From a checkpoint of a small transformer trained on Wikipedia: MLP 320 ReGLU.
Each number is 128 + 24 x the weight over its row's rms, rounded and kept within 0 to 255. Layers, rows and columns count from 0. The size above them is the row's rms in percent of the matrix's.

# layer 6 MLP gate, 320x128, rms 0.083, rows 142-176, columns 0-63
size [ 98  95 101 105 101 107 100 102 104 100 103 102  90  82 101  99  96  96 100 105 106 104  98 102 104 100  93 101 103 103  97  97  93  92 102]
[[ 91  72 172 159 133  99 154 113 112  85 140 105 137 112 123 149 123  98  99 140 124 151 139 139 116 106 161 152 169 159  95 147 111 162 110 138 108 151 121  86 166 128  94 136 180 117 101 129 113 107 162 120 130 109 173 107 131 188 123 135 109 132 104 132]
 [101 145 105 140 124  87 126 113 152  99 111 133 118 154 156 144 122 146 188 118  62 137 100 136 125 138 124 131 144 141 159 152 180 134 101 128 149 155 123 165 117 161 109 135 128 151 103 122 130 138 109 160 141 119 117 137 143 141 145 148 140 161 142 138]
 [121 140 117 148 146 140 152 140 108  99 138 141 111 109 137 154 100 109 142  91 129 168  89 116 151  94 107 113 155 152 128 111 163 126 122 133 154 104 105  78 129 143  88 121 125 131 129 133 116 154 154 163 145 151 126 118 110 153 125 140 111 185  89 163]
 [121 122 135 115 118 160 151 157 100  98 159 159  82 128 131 109 129 101 108 141 143 168 141 156 161 110 102 155  94 114 140 132 108  84 173 130 128 125 170 140 137 175 121 144  94  98 128  79 131 125 131 157 116  88 119  81 118 164 140 108 161 132 115 173]
 [132 140 155 131 120 103 165 102 138 115 138 108  99 113 102 147 121 155 131 106  95 123 125 154 128 150 148 184 120 137 112 103 175 105 122 138  88 113 141 125 118 120  97 134 152  80 161 109 132 173 131 176 130 150  71 143 109  90 147 136 161 138 134 111]
 [130 116 150 138 151 139 201 102 110 138 142 114  84 103 127 155 127 147 167 122  99 136 123 123 123 128  99 187 122 127 144 135 153  89 113 139 141 151 130 138 108 140 132 169 154 157 128  73 139 118 126 123 163 100 122  82 113  91 130 146 131 112 127 102]
 [ 86 120 151 116 142 152 148 152 102  77 123 125 132 101 163 131 111 174 115 136 163 123 111 154  92 147 147 164 142 134  90 106 150 158 156 137 168 139 146 105 107 127  86 159 123 150 146 165 119 116 120 143 147 160 132 115 139 110 118 149  98 104 102 134]
 [108 136 136 113 136 132 154 142 129 153 130 146 128 139 105 123 142 105  97 122 112 153  86 139 143 134 165 139 131 143 136 144 109 110 115 130 116 134 102 130  73  90 147  97 138 127 127 171 106 150 104 156 138 117 123 155 124  99 122 126 181  91  89 138]
 [141 114 113 116 169 127 141 109  98 110  97 136 107 128 127 138 124  99 120 131 119 110 109 173 142 139 139 130 113 124 120 121 112 104 150 144 147 130 153  95 145 136 108 136 151 134 134 119 147 160 123 171 100 139  95 117  95 136 143 189  94 134  96 118]
 [139 131 110  96 117 115 145  87 134 127 111 110  97 127  91 108 133 166 158 144 147 101 146  92 120 125 122 160 105  70 133 136 118 103 169 171 110 123 160 119 151 106 115 150 154  89 136 126 158 178  80 121 204  93  88 127 142 139 136 115 141 121 158 149]
 [118 114 176 110 142 109 134 142 109 160 110 131 130 111 165  90 111 155 140 157 115 136 124 119 157 180 117 141 141  78 115 115 151 170 131 131  75 138  94 134  99 131  81 124 147 133 126  80 137 123 119 123 125 154  91 104 126 130 154 104 142 122 121 153]
 [132 133 149  98 115 141 138 154 117 103 139 126 162 120 138 166 121 177  99 107 165 178 132 109 133 132 105 110 151 146 111 109 120 155 161 114 128 121 157 117 176 118 131 136 143  97  99  52 139  90 133 152 163 140 138 120 132 108 104 142 104 114  96 131]
 [134 112 101 127 170 116  94  97  97  74 126 116 121 134 136 150 140 118 137 154 125 108 127 142 121 127 142 123 117  88 145  75 127 160 145 119 160 155 144 118 146 178 130  96 107 133 150 102 144 145 125 150 129  98 109 166 115 165 144 102 156 112 135 133]
 [128 107 112 142 144 128 125 101 124 148 113  72 125 155 153 155 139 162 106 140 157 123 118 154  95 134 117 131 161  89 155 138 136 138  93 119 104 103 116 119 146 140 116 176 114 107 158  98 144 136 119  78 177 101 126 120 108 109 175 140 123 130 143 152]
 [147  70 129 122 104 129 176 119 105 136 173 142 133  96 146 159 133 111 129  93 117 135  97 127 149 134 143 183 137 115 154 134 165 122 140 114 134 104 136 118 149 135  69 142 116 145 155 112 149 109 155 184 165 165 125 122 113 113 143  97 120 148  95 167]
 [125 157 115 105 132 134 141 132 104 106  67 148 122  96 108 109 141 165 120 138  93  98 143 116  85 139 112 160 159 121 143 113 138 117 120 139 128 140 121 141 100 111  94 139 147 117 140  92 179 158  84 102  83 110  96 122 151 143 165 156 168 102 155 118]
 [151 148 144 120 161  91 123 109 115 131 148 122 114  83 137 145 131 124 134 132 126 131  80 112  84 151 109 193 118 119 122 172 113 132 143 168 103 115 160 125 101 124  66 165 160 131 124 132 149  76 135 120 113 129 150 149 121 162 158 102 154 105 103 103]
 [104 196 125 121 149 139 123 104 133 140 154 125  72 115 126 146 134 180 133 103  88 133 107  99 135 148 163 116 195 100 139 167 137 100 112 161 105 134 119 122  92 128 142 142 175 126  99  89 148 137 128 146 147 128 143  93 120 134 123 103  99 132 109 120]
 [150 165 107  72 133 123 148 144 105 112 129 128 144  76 151 146 150 140 129 133  72 134 113 158  85 112 127 137 149 120 162 148 156 104  87 158 139 153 127 157  87 125 117 129 170 150 132 136 101  93  72 134 109  97 116 105 130  92 146 110 122 114 123 100]
 [177  87 140 109 156 101 146 110 129  92  99 136 131 135 156 140  91 130 120 136 112 155 101 156 143 106 129 158 114 106 140 104 147 123 129 118 101  99  97 119 131 165 136 119 158  83 133 112 125 114 179 161 119 104 135 129 170 172 131 136  99 103 134 162]
 [ 78 136 112 139 138 118 157 104 133 115 129 131 159 161 118 139 139 152 110 123 126 102 105 133 113 134 164 132 138 106 108 140 119 104 107 101 117 171 125 145 159  94 103 102 139 167 169 149 135 142  99 136 104 144 131 120 152 164 118 130 139 138 134 172]
 [128 144 154 118 155 104 133 126 133 142 124 148 126 144 130 148 130 149 144 118 120 139 129 158 114 121 153 155 158 106  70 210 105  93 133 124  73 138  94 159 143 121 139 120 105 146  70 117 122 120 115 192 112 150 152 128 139 141 110 169 117 115 145 117]
 [178 125 135  79 123 135 156 157 123  77 169 126 138  96 125 122 164 125 140 182 149 136 100 155 103 116 123 150 124 169 134 143 101  83 160 160 178  97 132 169 124 149 114 112 143 124 136 134 116 119 139 180 133 138 132 123 115 133 117 104 148 144 117 119]
 [109 108 137 128  80 149 151  66 133 131 125 126 140 108 163 148 110 146 133 113 118 144 130 124 142 140 143 126  79 124  88 141 120 114 142 117 175 153 133 123 144 148 105  95 138 101 120 108 164 124 157 132 142 143  95 136 154 160 107 171 170 111  96 159]
 [135 139 106 163 128 157 103 150  81 122 111 112  89 113 127 139 129 144 139 151  84 103  89 119 129 129 136 170 121 115 145 147 128  96  71 185 133 129 148 152  77 124  97 124 183  93 142 101 141 114 134 151 166 116 123  77 166 146 112 147 134  87  86 143]
 [116 126 102 176 154 103 137 127 113 152 165 113 121 145 133 186 130 148 109 137 147 169 124 126 152  88 113 161 130 151 149 114 144 124 125 129 128 140 109  81 115 120  77 144 114 104 120 135 132  69 131 142 130 129 106 140 115  73 138 123 131 179 140 122]
 [104 172 145 166 131 143 138 121 102  96 128 165  76  99 137 124 149 116 131  99  88 149 156 150 158 115  76 152 142  96 132 109 153  76 103 150 139 133 103 101 119 107 110 114 131 139 123  78 148 143 149 128 116  96 133 150 153 130 122 120  75 110  99 133]
 [136 131 150 149 130 134 148 134 152 161 154 133 112  92 151 118 144 131 160 175  91  98 116 126 151  84 111 157  95 106 136 145 115 154 152  92 141 115 137  92  83 131 147 141 137 111  74 117 122 111 130 132 142 109 128 102 108 151 147  88 173 149 121 145]
 [135 145 108 154 116 127 129 103  99 120 146 116  99 166  84 128 121 168 150 176  97 109 112 120 105 148 138 164  95 106 184 140 125 134 127 106 165 122 137 115 130 116 136 161 128 127 162 104 163 127 122 165 133 139 123  82 141 145 148 132 168 162 115 164]
 [119 124 165 175 147  94 111  93 138 136 130 137 121  82 139 137  92 149 130 149 133 135 102 109 112 103 138 178 125 121  77 160 134 149 143 121 158 163 126 101 100 148  86 140 159 148  91 112 122  90 129 126 173 165 140 147 157 103 100 130 112 156 154 151]
 [127 137 140 153 170 130 147 134 151 139 153 106 125 115 137 146 144 109 137 111 157 153 161 163 178 100 120 166 139 112 117 141 118 121 137 125 102 101 117 100 100 147 126 114 158  88 147 102 147 128 112 124 122 156 133  69  98 139 121 164 146  88  99 162]
 [108  87  96 134 124  95 148 106 143 154 163 112 137 141 139 117 117 131 150 164 111 113 106 141 153 102 132 153 100  82 135  93 158 128 135 165 135 134 116  83 112 137 125 120 143 157 121 140 177 131 124  97 154 103 107  80 118  99  99 123 106 128 129 118]
 [152 137  92 138 123 136 125 158 143 146 135  63 148 105 177 213 116 152 173 125  85  77 116 126 118 113 116 126 133 120 139 121 160 140  95 170 143 143  90 127 146 114  82 173 144 129 127 150 141 116 111 122 148 114 161 118 156 114 155 133 127 119 112 116]
 [115 112 160 107  79 152 167 111 103 134 178 116 157 117 115 102 115 149 128 125 112  94 166 167 103 160 150 174 172 122 149 108 129 146 131 103 151 115 161 147 132 153 159 122 120 146 113 135 133 143 121 112 138 153 162 148 175 119 114 117 111 141 128 138]
 [103 131 134 130 143 119 140  93 136  90 129 146 105 103 150 160  89 175 119 122 141 145  98 185 148  75  97 141 155 155 155 104 113 123 131 146 125 145  90 167 122 133 109  91 117  70 132 108 153 139 131 133 148 120  91 132 118 132  93 126 112 114 118 124]]
# layer 6 MLP up, 320x128, rms 0.0829, rows 142-176, columns 0-63
size [ 94  94 100 108 101 111 101 104 105 100 103 102  89  77 104  93  98  94  97 104 100 104  94 100 105  95  95  99 103 103  99  97  90  92 100]
[[145 167 115 129 147 146  76 144 124 148 150 159 125 110 165 136 121 153 105 125 101 103 142 134 158 134 125 133  97  91 144 141 125 113 127 121 138  93 125 163 146 105 144  76 113 152 155 128 115 135  99 123 156 133  73 124 160 167 149 136 146 153 142 124]
 [130 117 126 122  92  94 117 148 160 137 102  85 111 135 153  77 124 140 142 137 156 106 122 146 110 146 105 127 145 144 108 126 141  88 113 147  93 111 150  49 110 152 141 136 137 127 147 143  96 106 169 150 129 164 129 127 119 122 140 125 133 108 135 135]
 [142 151 109 125 108 121 148 121 133 134 146 133 112 126 142 107  95 174 126 152 103 103 122 124 173 151  87 125 157 137 141 145 154 115 111 150 143 131 145 186 145 148 114 140 119 121 109 129 112 173 144  98 127  82 115 116 116 111 103 114 112 148 130 126]
 [112 116 143  82 105 178 104 121 177 142 127 153  98 106 123 143 132 112 157  91 128 119 134 140 132 178 102 140 131 133 116 114 116 155 128 148 114 173 125 133 140 116 148 106 106 142 108 126 154 133 102 118 101 198 127 176 151  81 109 122  98  94 119 124]
 [108 184 135 106 118 149 145 132 126 134 116  98 104  85 129 154 125 124 121 132 114 125 102 133 105 118 128 147 148 143 105 133 131 127  80 105 115 154 120 132  92 119 145 115 170 148 149 163 158 133 107 139 108 106 133 101  99 118 200 100 149 140 128 109]
 [110 121  89 149 154 118 125 160 152 146  90 121 149 156  94 143 128 109 101 134 127 150 118 116 166 153 157 121 124 142  88  86 106 169 126 106 156 123 145 144 143 110 123 114 137  93 110 118 150 169 138 123 156 112 107 127 145 169 133 142  85 117 105 150]
 [134 133 124 164 122 100 114 135 170  96 112 139 138  98 127 124 125 142 134 106  95  94 123 107  72  86 161 106 141 141 102 153 165 124 120 135  84  91 124 131 152 158 134  97 164 142 106 148 151 138 150  56 126 155 134  83  89 166 151 159 145 123 152 138]
 [114 143 127 110  77 138 130 108 101 132  92 122 145 136 121 153 114 150 135 111 132 131 171 129 144 119  64 120 142 121 117 132 120 158 112 132 120 133 158 160 167  83 135 155  66 134 127 130 131 103 119 179 163 146 167 152 149 121 126 140 103 166 131 115]
 [ 78 153 114 156  97 109 139 129 106 148  84 151 122 136 158 110 104 139 133 120  95 165 138 148  88 107 156 141 152 108 164 112 142 138 106 145 160 133 108 119 104 132 121 139 150 167 124 136 128 138 155 101 135 108 149  87 185 132 134 151  96 142 147 153]
 [109 113 128 116 142 178 127 143 139 111 135  79 115 140 110 147 163 141  99 145  98  91 137 132 177 139 143 166 126 141 140 164 143 115 115  94 161  81 146 145 118 179  94 156 185  97 147  92  79 133 126 137 129 105 120 152 106 114 145 134 120 111 147 109]
 [149  95 127 118 132  83 137 110 129 148  99 120 181  97 124 156  92 149  98 163 109 126  85 145 174 158 163 174 111 107 180 100 151 145 160 110 127 159  85 142 141 125 114 131 137 109 164 136 153 161 103 122  88  96 103 158 120  76 114 115 123  97 158 152]
 [101 147 114 168 145 128 130 107 127 125 105 139  88 134 139 113  72 110  91 154 118 183 103  99 144 145 114 130 140 133 142 117 160  86 115 122 140 136 105 113 141 122 118 192 131 108 151 156 154  84 148 158 156 166 132 149 114 124 133  93 133 201 140 124]
 [ 91 143 160 148 141 138 115 125 108 140 142 138 105 127  84 131 118 118 100  98 158 119 143 144 143 135 123 113 114 128 112 190 105 159 115 104 127 101 116 148 161  99 117 169 114  93  86 156 131 143 101  84 120 118 110 171 122 103 142 142 130  80 118 150]
 [135 127 117 130  93 115 116 138 129 150 156 157 180 127  89 131 134 119 107 163 140 109  97 106 102 121 151 137 151 143 139 114 122  91 144  69 109 158 112 108  80 122 141  92 109 163 170 140  83 128 143 134 100 176 146 168 129 112 132 125  91  59 112 138]
 [156 107 112 126 105 159 174  94 189 104 106 138 128 126  92  81 112 127 165  90 132 111 120 113 149  90 146 139 104 205  98  96 137 125 147 138 123 118 136  86 162  88 137 141 109 124 140 154 120 116 153 143  95 134 159 111 123 119 131 156 135  76 113 173]
 [106 108  97 120 133 152  72 139 112  99  94 179 161  74 120 155 172 131 100 157 110 132 104 141 140 130 132 156 137 130 121 127 127 162 103 123 119 170 122 153 115 121 115  93  98 185 131 137 113 111 109 135 101 149 136 150 187 151 148 113 162  88 114 119]
 [152 101 100  90 141 177 128  96 117 134 145 141 139 175 121 148 141 110 140  98 156 135 141 147 104 142 123 131 127 104 176 159 151 105 162 111 173 153 127 142 145 143 154 152 118 160 140 140 112 136  73  97 127 111 113 128  93 110 123 108 110 194 124 121]
 [137 153 123 140 117 109 126 105 105 123  77 141 152 158  82 122 124 115 167 136 136 147  90 153 176  97  89 165  81 134 117 113 113 120 104 111 128 150 144 140  88 135  92 123 113 182 131 130  94 134 144 131  98  95 150 141 154  98 141 161 132 174  86 133]
 [143  93 135 120 144 174 148 136 120 124 159 144 173 104 107 152 150 141 100 124 170 106  87 161 135 109 118 140 157 127 158 118 151 119 183 117 132 153 116 178 129 132 116 151  86  96 114 138 128 130 166  98 116  87 127  71 150 129 156  97  93 154 144 147]
 [114 165 120 115 124 171 111 160 134 140 153 178 139 103  91 150 199 104 102 122 149 138 109 128 137 145  86 133 146 134 136 143 105 160 163 127 120 140 130 125 176  99 128 152 137 145 145 151 118 150  89 121  68 144 119 115 168 136 108 137 137 146 111 138]
 [118 112 115  99 108 131 109 130 134 158 131 108 115  79 116 160 118 128 160 103 150  77 115 140 139  80 146 128 119 132 156 112 114 129 165 145 159 148 105 108 133 102 149 160 146 111 164 111 159 141 158 115 145 107  90 122 124 112 104  82 176 108 117 190]
 [124 136 137  99 117 169 111 120 173 164 148  98 105  85 114 139 131  83 140 128 116 116 154 147 138 160 138 112 142 133 144  83 156 134 115 128 159 141 144  76  93 131 132 125 131 136 139 144 103  80 116 113 126 151 159  53 159 104 125 119 153 131  84  91]
 [157 170 123 113 145 177 155 160 162  92 143 121 113 108 118  95 116 139 137 148 121  95 132 144 177 165 134 119 135 112 146 161 155 126 108 147 167  91 147 161  94 120 148 110 176 136 169 106 132 121 110 129 123 136 109 118 148 134  88 145 112 156 136 132]
 [113 120 137 116 131 108 113 119 157 137 139 143 125 108 114 133 119 123 138 116 137 141  64 114 115  90 110 107 160 120 114  90 157 132 114  55 137 161 126 106 122 137  96 117 125 144 150 113 113 127 147 146 154 113 133 153 120 165  84 118 161 128 125 165]
 [136 104 123 139 154 126 124 113 121 148 114 148 137 138  82 130 104 122 106 165 110 146 146 114 168 177 101 121 105 131  94 135 112 161 169 113 123 128 130 137 108 149 124 117  97 158 161 113 109 159  95 140 154 116 109 129 125 137 184 150 186 180  96 129]
 [136 144 140 105  81 121 138 137 119 141 144 124 119 143 149 182 137 120 155  97 158 165  97 123 121 114 139 135 104 149 122 109 121 150 138 126 107 142 135 123 139  98 186 157  89 121 118 106 137 157 111 141  99 150 154 121 152 114 118 144 161  90 133 155]
 [128 143 178 105  93 128 163 144 105  64 121 134 118  82 133 137 137  97 137 126 108  81 160 115 111 151 118 114 135 139 135 121 151 138 120 153 118 129 153 105  90 131  99 141 147  57 138 129 139 125 167 149 106 127 105 152 136 130 148 120 119 105 149 109]
 [ 69 147  93 112 145 104 161  99  86  92 128 131 159 142 145 143 143 108 113 143  80 163 118 118 136 143 103 117  94 144 158  92 128 130 143 133 159 137 119 105 145 128 108 129 117 143 104 134 122 116 152 140 158 110 146 127 125 167 161 128 153 117 158 145]
 [100 115 133 113 121 145 129 124 164 129  96  91 121 130 140 136 115 120 111 126 143 135 133 172 121 112 115 129 140 105 109 156 124 143 113 144 159 100  53 161 176 135 121 147 159 139 152 131 155 109 159 139 123 107 107 152 114 144  95 107 168  84 130 139]
 [ 96 120 137 129 128 175 127  84  98 156 143 164 123 172 131 151 128 132 117 122 126 154 117 153 170 119 141 150 156 115 132 103 126 115 123  83 151 176 126  89 134 102 130 133 134 154 112 141 135 122  82 155 159 113  87 145 114 144 130 118 125 201 133 105]
 [ 98  98 124 155 119 140 104 148 143  84  87 143 115 105 166 135 131 121 100 142 116 120 129 110 126  93 114 170 116 152 106 151 154 143  85 128 149 123 120 117 157 140 113 140 137 141 116 113 140 104 186 176 153 110  76 133 167 139 139 116 127 158 134 145]
 [190 157  98 118 108 117 151 117 114 133 108 148 144 132 102 137 123 123 126 100 135 138 146 121  93 176 134 120 111 177 156 126 134 117 109 112 180 137 120 118 149  57 120 145 114 132 125 118 147 107 102 118 108 122 101 110 134 125 124 130 134  90 102 137]
 [139 153 133 106 111 125 127 124 132  77 128  95 179 149 138  79 102 141 133 136 111 124 151 127 128 103 133 132 138 113 131  84 142  99 138 110 143 150 166 131 164 150 125 146  84 152 149 130 121 120 169 135 132 135 140 143 168 104  82 143 111 173 158 131]
 [145 127  92 130 118 129  88 111 168 153 123 160 108 124 167 104 120 132 103 137 134 158 122 105  97 103 141 136 166 149 136 123 149  93 138 143 138 141  98 112 158 101 119 158 147 157 121 125 131  86 134 154 161  93 152 112  69 116  81 135 126  90 147 145]
 [156 131 110 130 134 145  82  74 153 114 146 105 159 148 119 143 109 168  82 142 139 111 113  96 119 152 118 150 102 107 126 184 160 135 140 155 113 146 170 118 109 132 146 160 111 142  87 143 143 115 122 150 106 121 139 127  91 138 121 105 124 153 168 120]]
# layer 6 MLP down (transposed), 320x128, rms 0.0796, rows 142-176, columns 0-63
size [ 96  94 101 108 103 107 102 106 103 100 105 106  87  82 100 101  98  97  98 103 102 103  94 101 103  99  92 102 101 107  99 101  93  93  99]
[[100 154 121  95 132  90 175 145 148 120 163 150 126 145 162 139 125 133 142 132 100 115 122 114 102 101 116 110 124 110 149  84 182 148  91 157 120 136 160 150 137 147 100 139 158 102 134 119  67 128 160 154 118 124 110 140 132 131 116 109 102 141 136 191]
 [137 102 107 138  88 115 125 160 143 187  82 116 119 121 111 139 148 141 110 148  97 126  91 129 144 128 109 175 155 125 106 174 153 112 122 134 140 101 116 151 177 128 147 145 138 131 168 109 112 142  86 135  99 125 172 173 154 119 136 185 139 138 131 139]
 [131 130 112 142 109 161 135 128 147 142 158 121 120 127 113 121 135 155 157  59 157 135 132  77 106 120 150  69 117 116 133 135 122 134 122  94 105  74 113 140 130 138 146 116 103  91 158 132 121 135  56 145  94 136 203 131 127 136 141 158 130 121  72 104]
 [147 125 138 149 122 119 142 134 132 133 137 104 137 127 135  81 104 131  93 123 121 139 136 158 152 107 179 154 125 132 151 121 139 151 152 127 120 106 126 142 130 156 114 111 139 122 147 121 110 143 169 185 143 134  70 122 142 154 130 100 151 147 135 109]
 [133 167 177 134 106  91 124 130 163 167 137  94 148 142  93 117 105 120 101 137 126 131 171 131 160 121  98 110 180 112 127 131  89 160  97 112 132  91 111 146 115 132 174 134 114 131 149 135 133 128  80 132 125 161 149 131 129 135 112 154 121  97 146  85]
 [137  92 134 150  69 132 136 128 108 108 125 129 104 143 172 109 128 153 121 154 120  97 136 156  89 142 145 116  92 142  89 119 102 106 143 104  84 160 160 150 116 143 121 156 139 110 175 116 131 112 128 117 194 111 100 134 128 133 122 103 151 143 104 144]
 [131 109 117  99 131 146 139 139  99 177 134 118 144 102 137 130  88 142 166 131 168 112 140  83 150 145 158 133  90 128 136 108  99 134 140  76 155 109 145  98 139 142 157 119 104 174 131 164  98 132 142 131 143 139 115 178  91 130 141  93 119  90  83 173]
 [175 133 144 108 175 153 126 146 106 113 106 131 164 109 101 164 124 160 158 155 131 107 137 162 132 149 127 135 108 106 142 119 115 133 110  83 129 116 108 161 138 130  87 117 156 139 108 133 151 127 109 167 150  84 140 117  54 116 185 128 121 193 133 100]
 [108 127 121 119 119 156 127 116 107 105 148 140 104 144 135 146 129 108 131 125 127 125 144  75 107 133 135 138 118 156 149 124 110 128 117 142 114 173 144 137 157 135 112 132  95 138  88 129 124 101 131 120 118 127 105  91 137 144 153 145 160 167  79 135]
 [129 118 109 117 131  75 151 150  95  95 104 164 143 107 127 134 147  86 164 131 155 128 126 154 141 113 111 189  95 139 119 100 130 102 111  90  95 164 131 165 136 117 134  72 152 117 117 155 141 129 130 127 132 104  99 158 155 188 122 131 114 144 137 113]
 [118 141 146 143 114 144 110 137 151 117  92 118 142 148 129 166 137 118 129 104  87 134 170 108 112 120 152 136 149 144 124 121  98 111 151 129 130  95 171 136 135 118 142 117 156 137 105 130 156  78 116 136 171 114 124 117 116 117  84 103 119 144 130 112]
 [107 128 156 109 125 127 131 128 139  97 107 163 157 104 133 164 172 137 130 134 119 134 158 177 121 137 148  76 133 138 154  99 148 137 129  84  46 126 116 134 143 127 132 132 121 156 132 128  73 116 138 118 148  97  83 101  69  98 143 122 145  91 121 117]
 [116  87 152 113 147 149 133 145 161 117 159 137 160  93 178 130 141 135 162  97 155 106 128 110  89 122 143 128 128  98 105  92 187 117 165 157 146 105 144 139 106 102 128  89 109 143 168  82 136 144 127 125 157 149 141 124  71 140 151 135 113 169 172  97]
 [127 141 116 154 113 100 150  82 147 130 107 138 122  99 143 111 141 117 125 113 132 178 125 121 134 153 127 138 148 151 116 166  65 169 141 137 126 128 120 139 129 116  75 216 130  90 108 108 129 152 118 160 129  95 120 108 221 161  65 146 127 125 129  84]
 [149 163 139 147 103  81 113 146  85 142 136  90 132  97 166 189  87 153 157 125 132 118 134 147 121 163  89 136 125 100 132 108 155 122 116 117  75 145 155 115  72 155 153 101 122 144 105 125 126 120 129 136 134 132  93 181 131 127 113  90 145 106 162 137]
 [139 122  96 134 141 139 135 145 121 128 128 130 128 169 123 119 114 152 102 139 136 115 140 120  65 121 135 145 123 130 139 140  45 134 117  95 157 168 144 123 150 116 119 128 133 108 148 108 158  83 116 158 137 107 140 141 106 175 131 110 125  93 126 152]
 [171  82 139 174 106 141 150 168 133 135 105 148 143 121 125 140 148 122  81 126 124  74 118 111 162  90 135 192 102 145 143 152 110 133 128 126 113  92 112 174 169 135 113 151 129 154 137 148 103 110 173 134 114 143 118 117 111  79 154 141 111  79 138  93]
 [ 84 118 110 115 128 112 119 116 150  95 124 149 123 121 143 106 139 121 152 138 118 135 115  90  81 122 146 165 151  85 128 122 142 111  97  92 182 149 140 134 154 103 108 120 119  61 121  96 129 117 156 141 140 124 164 109 166 159 147 131 133 152 130 141]
 [165 141 109 113 156 155 131 122 126 127  98 126 153 109 137 134 111 112 128 105 148  99 161 134 133 143 118 134 124 132 193 121 114 123 150 105 118 167 128 147 139 139  93 168 156 123 130 174 138  75 124 114 105  89 127 144 112  74 123  85 178 136 141  96]
 [151 113 170 124 151  91 106 129 129 134 189 116 131 160 131 126 124 111 162 137 163 102 123  77  89 132 154 152 111 103 147 159 116 145 136 180 129 134 135 166 106 154  74 128  92 147 107 133 120 104 121 105 102 169 121 124 131  84 154 150 132 140 108 112]
 [115 119 112 157 166 115 103 133  89 183 153 138 148 102 127 111 102 111  80 112 148 169 144 106 157 131 111 120 172 121 117 126  83 102  74  83 169 129  92 120 119 102 142 118 142 156 117 152 135 123 102  99 142 123 126 166 135 120 131 138 108 106 137 118]
 [148  88 104 123 141 131 112 161  77 129 142  89  81 126 123 102  98 124 122 128 163 147 180 111 123 117 110 118 140 121 132 116 147 105 108 140 123 139 134 163 138 110 149 108 122 149 187 112 156 106 163 139 165 107 118 193 135 131 107 176 143 132 137 127]
 [165 139 114 149  93 137 105 178 126 123 128 150 127 140 129  87 144 104 118 116 107 169 164 142 138  82 117  99 153 139  91 111  78 110 109 143 122 139 113 139 152 114 152 128 134  69 123 153 147 111 126 133 150 131 123 142  98 119  90 151  95 127 102 119]
 [186 125 118 147 113 155 135 177 102 167 172  97  80 121 108 125  99 102 113 116 152 107 114 151 158 133 128 128 142 145 164 139 103 112  97  76 139 120  95 146 141 105 125 132 134 137 116 155 174 102 126 110 124  87 156 119 116 108 167 115 140 109 149 143]
 [119 107 148 122 102  96 128 149 148 121  80 135  81 153 110  66  93 120 127 134  96  76 110  91 128 139 142  82 122 160 129 165  78 168 149 137 150 130 115 156 114 151 162 123 135 104 126 115 136 141 130 123 123 157 122 129 110 139 142 127 115 101  95 166]
 [175 134 103 111 151 101 136 163 121 122  67 118 129 139  84 135 132 126 126 138 156 162 113 162  97 132 169 119 165 149 147 125 129 134 109 129 150 129 122 125 126 160 102 132 117 126 121 146 130 145 124 102 108 133 132  82  91 134 151 142 146 160  96 103]
 [135  96 101 163 170 143  72 114 123 157 129 144 116 103 149 113 144  90 108 107 157 108 140  82 119 129 109  96 131 145 138 151  85 159 143 143 139 126 110 124 128 131 162 145 144 118 139 129 135 108  99 112 106 127 133 125  97 130 121 141 129 112 167 143]
 [146  78 150 120  97 144  97 135 116 178 111  90 128 107  98 147 149 117 121 106 161 116 133 147 132 117 112 143 161 143 133 186  82 137 148 152  98 123 114 110  85 131 169 169 145 142 128 156 151 136 121 124 119 131 130 124 110  69 118 177 151 106 123 154]
 [148 139 123 172 123 116 132 171 152 107 116 114 136 114 134 146 147 141 145 116 149 113  80 113  92 111 113 165  83 167 108 115 161  90 150 138 183 113 129 101 119 104 160 123 142 124 122  94 123 133 113 162 127 101 104 123  88 146 142  89 121 138 127 111]
 [142 126 105 136  95 152 145 178 126 148 149 129 116 105 175 132 120 106 121 139 103  94 167 161 155 106 127 148  90 132 139 102  94 156 144 101  94 120  67 145 160 163  94 116 141 135 144  98 127  97 111 127 108 130 157 137 153 112 175 128 119 104 125  95]
 [133 150 134  99 136 145 129 158 133  88 146 162  94 100 111 138 109 127 157 152 134 174 163 146 107 138 110 138 115 127 154 111 148 125 121 155 112 132 144 100 104 124 116 113 154 124 142 128  97 187 133 173 128 102 114 127 138 162 106  95 147 135 136 141]
 [132  99 145  83 146 145  96  91  93  78 123 151 100  91 107 159 116 109 137 119 135 118 138 140 137 132 132 135 107 121 118 150 190 144 139 132 149 118 162 133 152 134  89 149 123 148 123 135 124 195 153 106 133 143  77 157 120 122  80 145 124  98 134  97]
 [154 121 131 126  77 112 123 138 130 200 140 150 128 158 107 126 123  85 127 155  94  96  66  98 123 153  98 143 146 118 144 152 101 112 150 127 140 165 167 128 119 144 112 129 137  97 115  73 158 143  90 156 159 146 134 122 149 129  93 124 131 131 117 128]
 [130 145 132 118  79  95 209 163 137 168 154  90 103  76 173 175  99 133 136  98 143 147 114 165 147 122 147 122 138 123 116 153 133  81 119 140  71 101 131 114 144  98 132 133 119 141 129 108 133 131 104 134 129 138 132 106 155 153 143  85 154 159 123 133]
 [148  90  85  84 130 159 140 120 154  99 137 134 136  88  85 145  95 148 134 120 100 144 101 106 138 110 142 125  95 147 128 156 133 146 128 106 130 152 107 129 119 116 110  95 135 121 158 104 106 150 128 138 150 122 114 130 133 160 182 159 105 147 156 147]]